{"n_layer": 24, "n_kv_head": 4, "d_mlp": 512, "vocab_size": 2048, "attn_scale": 0.177, "tie_embeddings": true, "init_std_up": 0.0442, "decay_fraction": 1.0}
Each number is 128 + 24 x the weight over its row's rms, rounded and kept within 0 to 255. Layers, rows and columns count from 0. Numbers have three digits each. The size before them is the row's rms in percent of the matrix's.

# up: layer 13 MLP up, 512x128, rms 0.0706, rows 434-480, columns 64-127
# down: layer 13 MLP down (transposed), 512x128, rms 0.0464, rows 434-479, columns 64-127
up434 091:171110097171139170123129123126118102100134169127160127142141132125100149130093103114136160155114107136125120127117102114147163152129073144118125092128143134163122125108119118139136097123112118
down434 096:151166116107126168116112123118192106114157087101145125136130111171127170142134176122171132118114088149126150139136106114133120143136139166121102146106101168081158082160120110138129136142139146
up435 074:102128142115102133131112071141106126135094101163110110072106097105146150179127124159102140121089120128107146105154141144104099143111138122132121129170139094153170132106125130161133125150108121
down435 096:089137167121177123163174121106126146114127129119125149122124151173121129116150128114128109132132130144110091147098132132166126105139136108105120105168107134128089110140145104161104113128139130
up436 076:127163118090118137128148133171143079166101127090131094115116154111123113112103145118114132119099100108109128132135125129129100149175120132095111127157125105154141144142098136118157073145129123
down436 084:134104097157133128137104140157126150079141100170097121123113130153108143133138082152173135137160145142121133133123132123107104121088112082154120154145126138104092108100199108146122144122142130
up437 098:133122134131081163069170096111085126126096155100095101109120112153138140113151076116126109160143108133122134142154077112124127133141077097125094143167145105089120138166139087124111134094146115
down437 092:153137158142125122127163142111108118136135070072096108153119111120168182143093127078157082095109090165139129143125135124118104148101156108115126109141126131133084114135140130094147115118116114
up438 111:142122126110152128147116107127090068128172169104107133100138157109135125160089168090095155131127146123140106096170122112120132130121146137123124142175120139135114141146122111126165111102156056
down438 101:119137102124112134107147109157118147115096184158129159119155125140112131124112125088099177157127134106133148148145148129170119145151163132105153144084154126106100135073139142130084073085117109
up439 113:105119117186108118115131108107139119135102117144127164145156138119111074124093130109143102120135111099104104149122114187123150141119098162123131139120129149165095107166155159134145194137137161
down439 106:172120114078184103132133131127133091161142118142139117115131093136091167075155127160151129140157136140116102129146107128158140110092147158136144135128126111140178134165132104175105140088100090
up440 095:146139105152143114116135115099084151121122137115065123119112107199097116136094083145121105143089118115136169144168086121128108143127118119141133105126135138107140128116136088159166122087192141
down440 105:134127145116150143095103143147135144150125090111125115132137136160178157136180137124133111116064125112148127109108140113125179126169197128103142132091122124134118104148132130103144135132084112
up441 118:070112108129112145089126136148145106137145136133148108157138171076099106125160102139113070142145142157102097108119107142089110105119142096113163092120133096113120117161163131127106101170150150
down441 111:121154166114114123165082141141153166138107087129159128165176129139115157133131168114122106133122121082108085087147108133113117099125124110121135106122082135145136125150145161118159147118159138
up442 080:115129106104089098092123136103087138126116122110141134117094119159130127110148105148123127146080102143095175133119072149114122164142092146150085083121120131127154159093150128124144147112121143
down442 093:132122175120146161140165136111102107173150140124119087091149200104143133123113100115124137126102119132102138125131163134163145108096158165095133139114096093136136086110130132129155123151178156
up443 103:132099091153142109119113127149126098094141123194153102143131155149100085147099092095123059103093164131143114137171164130081128123145159165103094098110150143106122136099127132167157133143144127
down443 108:125140130082128119112112118124118129134142099131123120148114141144121173153141163098169163125088148123138150096122152117141131124117151130106153097091113127134111154113152123116196110118140139
up444 079:121058120124099145119144129146093159138096136165120111106139132154113139114096147130146147142115106131149144147129148175112118112154109111154128089158164084122087097100084150109093090123122139
down444 099:150124132088158114114136118190110140123157116118111106116153152110123153137136122095152120105143131124117096101147142157125115143092162166136125132096093144164133086102124150107143134159120118
up445 120:146138132125106135100162162136093124126131100138105092139141111175114145131103109105162145147089134116145085122120100150137148150108091140123133118135133085171129137132111100134175105112161107
down445 117:131134115122162112144127129103123119108156149162091156110132114120149146114088114105151116126178111112109130120116119126149138127132119125150116157103156082086151103137150123165086094098121157
up446 111:098131094143090173123171135163135153149092163202139091100086114133110111108133119116106141136107161121096098108113149148132112134161117132138115107136143132163145112142136154152130080101120113
down446 113:103116139086125145122120094141146147129132148146122159161130136171110144101152175137128160086151154178118066153184110117143121096132126133151133082127122111111170137115112089088128126124129162
up447 107:157100088132158093142166111144127094128086130158104114121155107165133128100119127161164125132126144129103136104137122124106095140128132164071092125134128126099136112109151154134193129162136145
down447 107:134187151118108144118126123094148110133128129124102150159092142113131121134115155078135159128107129141146131113123151132106037102132128123127162121129133123093146164153135127161132115099143112
up448 117:120121098176109162113115143091097142110149121148141089075076125101151109140142157126187119121132111156134121109149155102123138111141090169103094123101078106126109123107121121147199107109141109
down448 114:069178121122100161157099117114118104121135158143128110154142108123173167114123075137110116154083158080122129169130121150115176153099137129133153123110154084133092123117153133125123106123103131
up449 105:149135151129090120128163097115111108113155107049132121086142084097175125093123135068149097171108144099107089121121118118150110121120125121113123132137128130132137131132119123131135109100108132
down449 107:140118131137127140146155162122057171118129156167095099144119131118089122155122134173157117116113138154100124132145126107191149128111121122100106133121135139094102142131095154104122149171161127
up450 115:163145098108145106126115136154133125124132136159136109114093143120104117094100148147129095144132166114100110084158106114111123148067125134092148125111131133115086115088162148132139119131143137
down450 113:177126153126095109133168157118108129114096181156159115116117146140129131085120091092124107080111098144133125111089114099126116103118105187132141181138153094159135123129150150152148142145128118
up451 167:113129096181103141129126112128160133116131112154099159098101148152108140122135101132150098161133159110113123147146129117141131084113108148096129117121151101105077169168166116121086124156122157
down451 110:103129103185128167119118113114146146102149129152132134121121152158098117115126099113116109150137108130129103123118137112133118065110123140117127131135150123108073155138162113120100146141137160
up452 094:131149126132062100129111122119127120155149126128091120129128131132134172115094118142143143198098119127126106123108131189142126118101140123143148110113151120140109179140140162119093099133120139
down452 089:137119110151125136141181160101118125119129103107182104111158085118149092149134113146136141115149127146140112144123155120132162104159159096142102084125145126153127136121079119134123139164169131
up453 104:132099130146121158144108096076114107137087102137121118133128127125149144114112131138095118132071119126163116073141122169144154138103122182146115111123132123131120146095161104145192165133127108
down453 091:169125138121117102117148135105123108134150127140119117126112134111110120133152098081092136131139113134092131097127132120102124154100127154106150163155092125085152081110095137135161094130086125
up454 131:087135129156136154143119146121096153125143087123129107085116107141115118117126122113126122110104121113085135132155160133172123092138100125113098146123135117093114142177163088114164138142117140
down454 106:148116091145114147110160159123125127142168124121112119141135121129145120108093112128140116157103120099106142109134147104128118068125125116110131138095126100152103136141180121108113170139124116
up455 106:125099157134103144137153127107142129089110112159158099110085109153167133102093110113141148128150112073130133101127188111165085112160092127123119126131167118123146137086139131135101123094196097
down455 094:113148146150111109114179117087124147148131168149132150120136086101119119164167137143095123165106143109160133136086126135147128142098120114144122117150120140119155088173127128123106112161111129
up456 097:113137089085108118148136116111140118120125097113101150174091142118114102125147148100168131151087139109145117092128157098112156062145085148129108140118117124107150172074137104164123099112157120
down456 100:126131158110121129124105180095105110149135144140137129097098108094143041153113113135143150148130149156143138152140148064140102148123131116138137133111161129099136133149157097145142113102104149
up457 110:116070114132108119080138168169143121170116116173163152113173102117102087094097148095129133156074164122122093084150142139094165163107161127135101128118119119133123124085136065162165124149112089
down457 103:150125174133167102080134123141151114096163113122158145114106141138110103131175109109119145123123167161128128128048097144090120150123121121137185142129142125123110125155144146137108152193149145
up458 085:116124104134070113116121110097196093145129135090158131110101127116116129118103171174160132138148112156147095104123098143105105126129123166120151188102140147129142124200119104108130115116130140
down458 086:137113149109133146127087142133140185163114063121128094136125133124118119112142135107165112128113128110101143146109110114141133156089105117096115100071107151163076130116153123118143140118116112
up459 106:169115083166135134172101101104132122139097144100084095119151160127141160089152133118112097137129078122081119066131118112098143155099114149151136143121149143126132141116124191158128122151105123
down459 100:148150123069106115117132157123121083129153119113219109137146131148144126138154109143154121132103117138144149129176134132136123075150096160114119168164119109131128088160141148107140120116154140
up460 115:136104133133063124110122103141112121150104114119098144169158123165120156132102147174102118113110130128137145138153073120145110099143148127141089094127139113110116088128112088110140133184102140
down460 102:129156124100162142113132125151117098115084129117158106123110108113158152123109084136189125161153121121137160092132149156129158104093129129150083123105136157085165131141121085155116098113096095
up461 113:106165125137139121130088109102140111087156117133132121090131115159085133137133145117186088131139165155126069134114158158113117105107131135106089154108135116159121101092122127105151143135157133
down461 120:157105141152177138134158151096146135137127139135102135136119096120127142173120144181082146157116174141094115141125113115139132080068125147156153101118150154128155142151116173069090133146117099
up462 100:152126105122107175132137185135148097093124139171068098150087150147126139136080138151142136140113155136146102120144118118121176115125084122127142109142108152089092180109150131109147129100107105
down462 093:126119108155124102098122097123131126150101129134148177139130102121115131135139112097134155074104121133132182114136141138102129106186154160105129129133114083115122129105108133174149139128161178
up463 103:106124129132095095127114131115109146100150122126145126126170084161141094126121123159161137153134128111126154107142129148132140142100109140156128137197152072161102138148116091100150126121140123
down463 104:141146091142113139117104100126187120129124125140101111128104182127136112121155093128110127088146110147123113124098124147116096150081091159153114116146129107158118131131191145137178105093111132
up464 084:123096157116115125108162128104139148137098164129109117134128142137111142120132086134098152133095112127130147125140077130128121101123068144146091087140166128160117119145185102141179144089114115
down464 102:149118178070164142122124111124146124146135113113115124155115131149136135123095183114125109123103143139114084083157116116113090135140136150085135147086122168125152142141160146138165147133117133
up465 111:121138131151150155111131105123103096113108142158123077125105139104171127084138125137129135155152122163139160105075128110115128099085117108079143145094130148131138109102121107135116124120148149
down465 116:139104139133057105127152092126133148135126115105126159132156146105114124082122117127178152100143121113110167162165144170134126130166135132115091173136140161166139109106155178153112159117100092
up466 093:155136119140092097111105131190094125106138110127142137095121143161147153121156180125139150139155109147106136148116114098161139130131110158184131144137135147144113143096128109170117110136142096
down466 100:137150156152137111162170162116127151132113127148160127151132101139137078121154129135103092103137107151086130124132160101167136091114132150118097130163141086137066155107108139120087127080138123
up467 093:134120127131122135153146106122114140142099119163149113124142121091125112145099113156123148144121185110142074044159138158108125126091076144083105146136144116142119140162163200125140133115119161
down467 085:174118153123134102077146111109130166103136118099159142116110144178142120153123152119117102129123112148132135197163127089128172117114109096105157094142115110113130130128134130133150162118136087
up468 103:129116168149148114111154100139154092102089107122107122134128115121125145136155153125160101135143143141077067135155132153084080115127114122148103133146120118140125110104137137103122113146116115
down468 093:100119127156169120168140137162136148141136118112161107117135111158116144139142130129122127158111101121124110144088115115100154115113169164180117146131166124094127194119152127115162117122116114
up469 099:115121075142146135077156133120137122132109184159159101087130129169137145115156145120125133144123114134097119122079101142092167153155110096172108078084119152139120119097141093101137148110147147
down469 104:141119114118159131158101095137130153091086160103126135125118103153136151159102166128088110084097136118114147152162169126165124148142170120119138105091141157118118155109134140137126157137125109
up470 113:132153147124121118098102130129140124118082172138156155112123136152093090134131149117160103134094154134121112160135121105106177099118162148115076095088128124125138116104128117175132107162141122
down470 102:073127117132184137086169108130168127109150150133132165147096123088092127142129143169127129125172133130150109134135100161094139118114097118136141106117153098146122112134124113138105135114150119
up471 100:161125134161107142166132111094104111110143148137103132110102136142125170097125153146110128097099127116137104055140155146134159123071119110157105110116163135107134082119135149145130156088121083
down471 101:142120151132157086116120143120146153131152135125140144123080081132147126154133178073158111092122117165131145097099132122133110121151124142175110124122135115126156148119098129130163115119134127
up472 091:106106118139113113121089141126114091126118151132088095118142140144153135086114108119100113164186118172129136132130123174126137111143116098133171140175156140175119207148127126129146080092174143
down472 098:107149089161123109130139140133169112147163116114139137119109170116149117141106104131145136114133145093143133116125101143133147133135118154131112125133128150115098100109089076151106123129144133
up473 086:133072166127112152182161168135130142134071117155123151106158127156118130122112134144150127131114147146140146105122152147096153135128121140152144102098129132124114109117151163139134113189119151
down473 085:096125155112125108089149101157148150081114124103131144169136123107141131100101195138113111095131128068096107136151096148141118136134135125110143129107116122133138143129140134106107101127177087
up474 109:098085140174162163112138124103092144103115104172093109134106146137141128119127123146092150152137145116113143117157130151107107120068082103123172091121157111117112142148155122115144171125174149
down474 094:099128156083120115126108141137124106148138083111117106102077162150119115137087108149083099193154169110151136174112125130138132104119143146149127139118119112154109120123129154172136121106116106
up475 100:107176110119113137127148168105136127130077111119082159113100106161122108131095129086153176131159115104149101098154100136122107168124117117134131112088113095107092108106123171108161107114171137
down475 105:129127083124158137088181150113119061147142152141118126151118145169116157118131098138139128115080137086165149175151114132128166119159153090127101147145098168150147161142116096138125102116115136
up476 114:145175132137105142150145141158123091070155138121162129116115106091150127129149124143156078128174141118112110130102138124122154128076113125139162119166110138124121116161135093145127132148114091
down476 105:141108106170107146135112142114111146140120122159117159190149143190144103144073100104095164078105078137081122154174149138112104122116147111102139135142129110133149153148124142154121113120104108
up477 081:136114084127127166136113135129096127138110169141138125160130127195134132113119099113132146127146120114110086126114121209123145138116103109099179103126126150100126130143109110128127137138135088
down477 095:181133131084177119126142130121112113107110119112114089113104148102164124135174135138115109174122089138102106138111102165139148154084141152122127120115112138164100103151126147086147093118109120
up478 076:088126163129139147109127133119124129120149169148122118128103152150127123164133134156159141122142128105125127131097137131168113101106144134154110111178141169128149105086103111139071112138156120
down478 076:123161078114126145133124123099147106129178149119142107123141134100106179141172150131112167138132111147145162110148087161079167141137120128117108148114162094131138115132093115133138124137112100
up479 076:142153161125106144166129119147107124099151153153138105139139108176126145129157142158116157119146129152087105090123135129120106096116139043087092152144135113073134143128147131149120164127160138
down479 087:164120141096173094120138124152166123144099149116143112094131129107144160121159130094122098093113115127126130157118142140132137139149118129122156122094124123154182131129119124074127125126124165
up480 114:125138100098152121137140179150115160130116151149137097114145103098122063169116121109141154146130201113124152134154074108099130137070122130095143090119124104109106167162121130114159126129114147